Part of a small language model's weights.
Size: MLP 320 SwiGLU, 2.05M parameters.
Architecture: RMSNorm before each block, rotary positions, untied embeddings.
Training: a variant of Muon for these matrices, 127M tokens, 8618 steps.
Each number is 50 + 12 x the weight over its row's rms, rounded and kept within 0 to 99. Layers, rows and columns count from 0. The size before them is the row's rms in percent of the matrix's.

# layer 2 MLP down, 160x320, rms 0.0536, rows 58-66, columns 160-319
117:57 65 67 68 54 36 65 43 80 73 52 58 39 42 47 62 41 74 56 65 55 41 54 46 29 25 48 54 37 62 57 60 42 32 39 48 46 37 36 50 19 27 43 59 35 56 47 48 48 46 55 39 55 54 71 56 48 47 48 50 47 56 53 48 52 60 53 42 56 64 43 54 64 56 54 45 53 60 69 66 24 58 69 51 50 46 40 55 56 61 48 36 44 63 43 47 36 35 63 24 28 56 39 58 49 60 60 65 66 50 45 43 43 41 60 28 52 52 55 23 62 43 45 44 58 36 59 42 70 61 64 44 37 55 38 50 63 60 52 55 50 40 46 39 41 61 62 37 28 39 61 51 45 44 37 53 41 48 45 50
095:44 48 42 53 49 62 72 76 41 52 69 24 40 65 27 41 39 63 55 56 49 46 41 32 63 35 58 40 63 53 45 55 48 41 37 44 66 33 66 68 40 45 26 65 53 54 59 44 37 56 47 34 68 40 54 35 38 63 50 56 35 63 41 50 60 29 47 55 53 46 55 47 80 42 65 40 59 51 45 53 67 36 30 53 46 46 48 61 64 71 72 48 48 51 47 41 49 48 50 33 53 71 60 31 47 50 46 56 36 38 32 65 37 48 41 50 73 24 58 48 49 45 66 42 46 74 55 62 65 46 43 60 54 45 39 33 50 61 32 55 18 54 56 55 58 53 28 47 47 48 67 60 59 62 45 53 58 59 47 58
100:48 43 44 58 51 51 49 54 43 40 56 57 21 70 69 50 64 75 70 30 43 53 52 64 50 53 65 56 66 64 33 57 65 58 70 72 71 22 52 54 63 38 56 19 56 57 55 54 54 41 41 51 60 47 54 50 53 32 50 55 82 45 58 48 67 73 42 54 61 65 32 55 35 42 39 50 63 35 59 62 68 69 58 69 42 56 45 56 41 36 65 65 61 48 65 64 71 47 51 37 34 61 63 55 39 47 34 51 58 58 48 35 42 40 63 57 40 47 72 45 51 51 48 59 44 45 50 55 49 43 46 53 59 56 58 49 81 48 33 52 49 45 60 51 58 69 65 53 60 45 38 62 66 62 29 38 35 53 40 50
105:27 61 48 60 50 46 53 29 42 46 29 64 40 39 58 39 61 56 33 57 47 48 46 43 58 40 42 34 67 48 53 63 43 57 47 51 76 53 52 58 53 39 49 48 29 50 58 66 49 57 53 32 44 46 53 39 47 31 41 54 37 56 48 26 43 36 75 52 34 42 40 53 61 57 40 51 51 47 54 57 43 72 34 35 35 76 49 27 47 38 71 38 49 50 71 57 38 56 69 37 59 55 52 43 42 73 60 77 60 53 51 45 56 57 57 49 61 55 55 62 65 54 63 80 25 62 53 51 53 26 43 38 36 42 38 27 40 66 61 72 41 36 43 42 45 63 43 39 47 40 65 33 52 25 46 45 76 55 46 63
102:60 60 61 50 58 52 32 58 31 41 64 51 32 54 31 50 47 55 67 81 51 63 42 60 41 63 70 33 26 45 49 52 52 64 21 53 25 37 40 40 32 48 52 69 47 41 52 54 67 61 45 54 54 45 64 40 36 57 67 72 37 55 57 44 18 50 52 34 51 58 48 31 39 31 45 40 55 53 64 41 51 44 55 55 57 17 37 51 42 45 37 51 64 57 38 37 39 41 48 60 41 35 39 61 42 46 39 40 31 49 50 39 57 60 54 45 39 27 40 62 61 52 25 40 43 38 27 44 63 52 60 61 37 53 58 60 33 30 74 70 49 40 44 64 55 51 35 36 57 29 32 81 68 71 40 50 43 49 25 48
101:32 51 62 53 62 44 57 41 58 48 49 45 41 48 48 68 68 48 56 28 50 33 47 61 46 37 31 82 57 67 62 27 50 53 65 42 57 57 43 54 61 56 34 69 53 42 69 52 63 53 52 49 56 47 44 57 47 58 35 40 41 55 85 48 56 48 43 61 35 31 35 57 29 42 35 39 62 31 59 62 57 35 48 32 33 54 42 35 62 46 20 27 39 64 53 46 42 42 43 59 44 52 48 55 43 44 52 46 42 48 62 41 62 56 47 52 46 32 60 52 46 50 58 37 48 49 59 25 27 60 72 43 58 56 53 41 46 55 50 38 56 49 44 33 72 52 36 37 37 68 51 56 66 49 64 35 36 61 54 45
097:62 65 50 72 39 51 64 59 48 56 40 54 69 29 56 45 29 39 47 35 53 50 44 41 67 48 48 50 41 20 55 29 69 48 44 44 44 41 43 48 34 45 72 70 36 65 41 32 56 48 57 55 41 59 81 65 58 52 49 39 31 54 35 54 36 55 52 45 40 53 52 44 52 62 57 60 36 47 41 30 44 35 32 66 49 75 33 61 78 57 33 46 44 50 58 53 66 48 36 47 47 53 67 43 26 54 49 46 15 57 69 45 60 58 39 48 23 40 42 53 54 63 37 42 38 52 48 45 54 49 49 44 47 43 43 54 55 44 53 47 53 59 57 53 39 49 53 45 48 39 40 36 61 56 58 54 44 48 62 40
120:48 68 51 49 29 83 49 60 47 43 53 54 46 39 62 42 40 59 53 50 40 49 46 65 66 55 64 41 69 52 38 58 20 76 34 66 54 36 69 85 38 49 67 39 39 39 47 41 48 65 47 62 12 32 49 35 71 44 42 52 54 52 37 58 63 42 39 58 49 40 45 55 46 38 59 58 60 63 43 56 51 55 44 36 47 28 52 46 56 47 49 46 47 70 39 42 37 59 28 70 55 37 45 41 53 66 45 51 73 54 47 64 41 42 57 45 33 57 53 48 57 58 63 33 49 53 41 47 57 76 33 69 48 41 62 60 29 55 68 46 45 54 55 56 67 40 46 60 34 56 38 56 48 72 61 23 74 58 51 48
101:50 47 35 35 35 49 48 49 34 58 59 47 63 69 59 50 30 46 44 51 46 64 36 69 62 50 39 50 25 64 75 61 54 59 64 32 43 45 53 76 55 71 24 50 53 43 35 44 59 46 22 70 51 47 37 52 61 54 42 73 39 48 41 47 64 30 61 53 43 38 73 36 45 40 50 34 62 54 56 50 32 51 44 60 49 38 33 31 62 44 44 51 32 33 55 58 52 62 44 47 34 83 45 60 51 47 42 68 50 24 50 75 76 48 34 51 63 40 59 50 41 69 31 46 59 61 40 42 45 68 37 73 61 30 52 54 45 47 57 46 39 51 45 38 35 46 41 36 53 41 61 42 46 24 41 40 59 62 52 65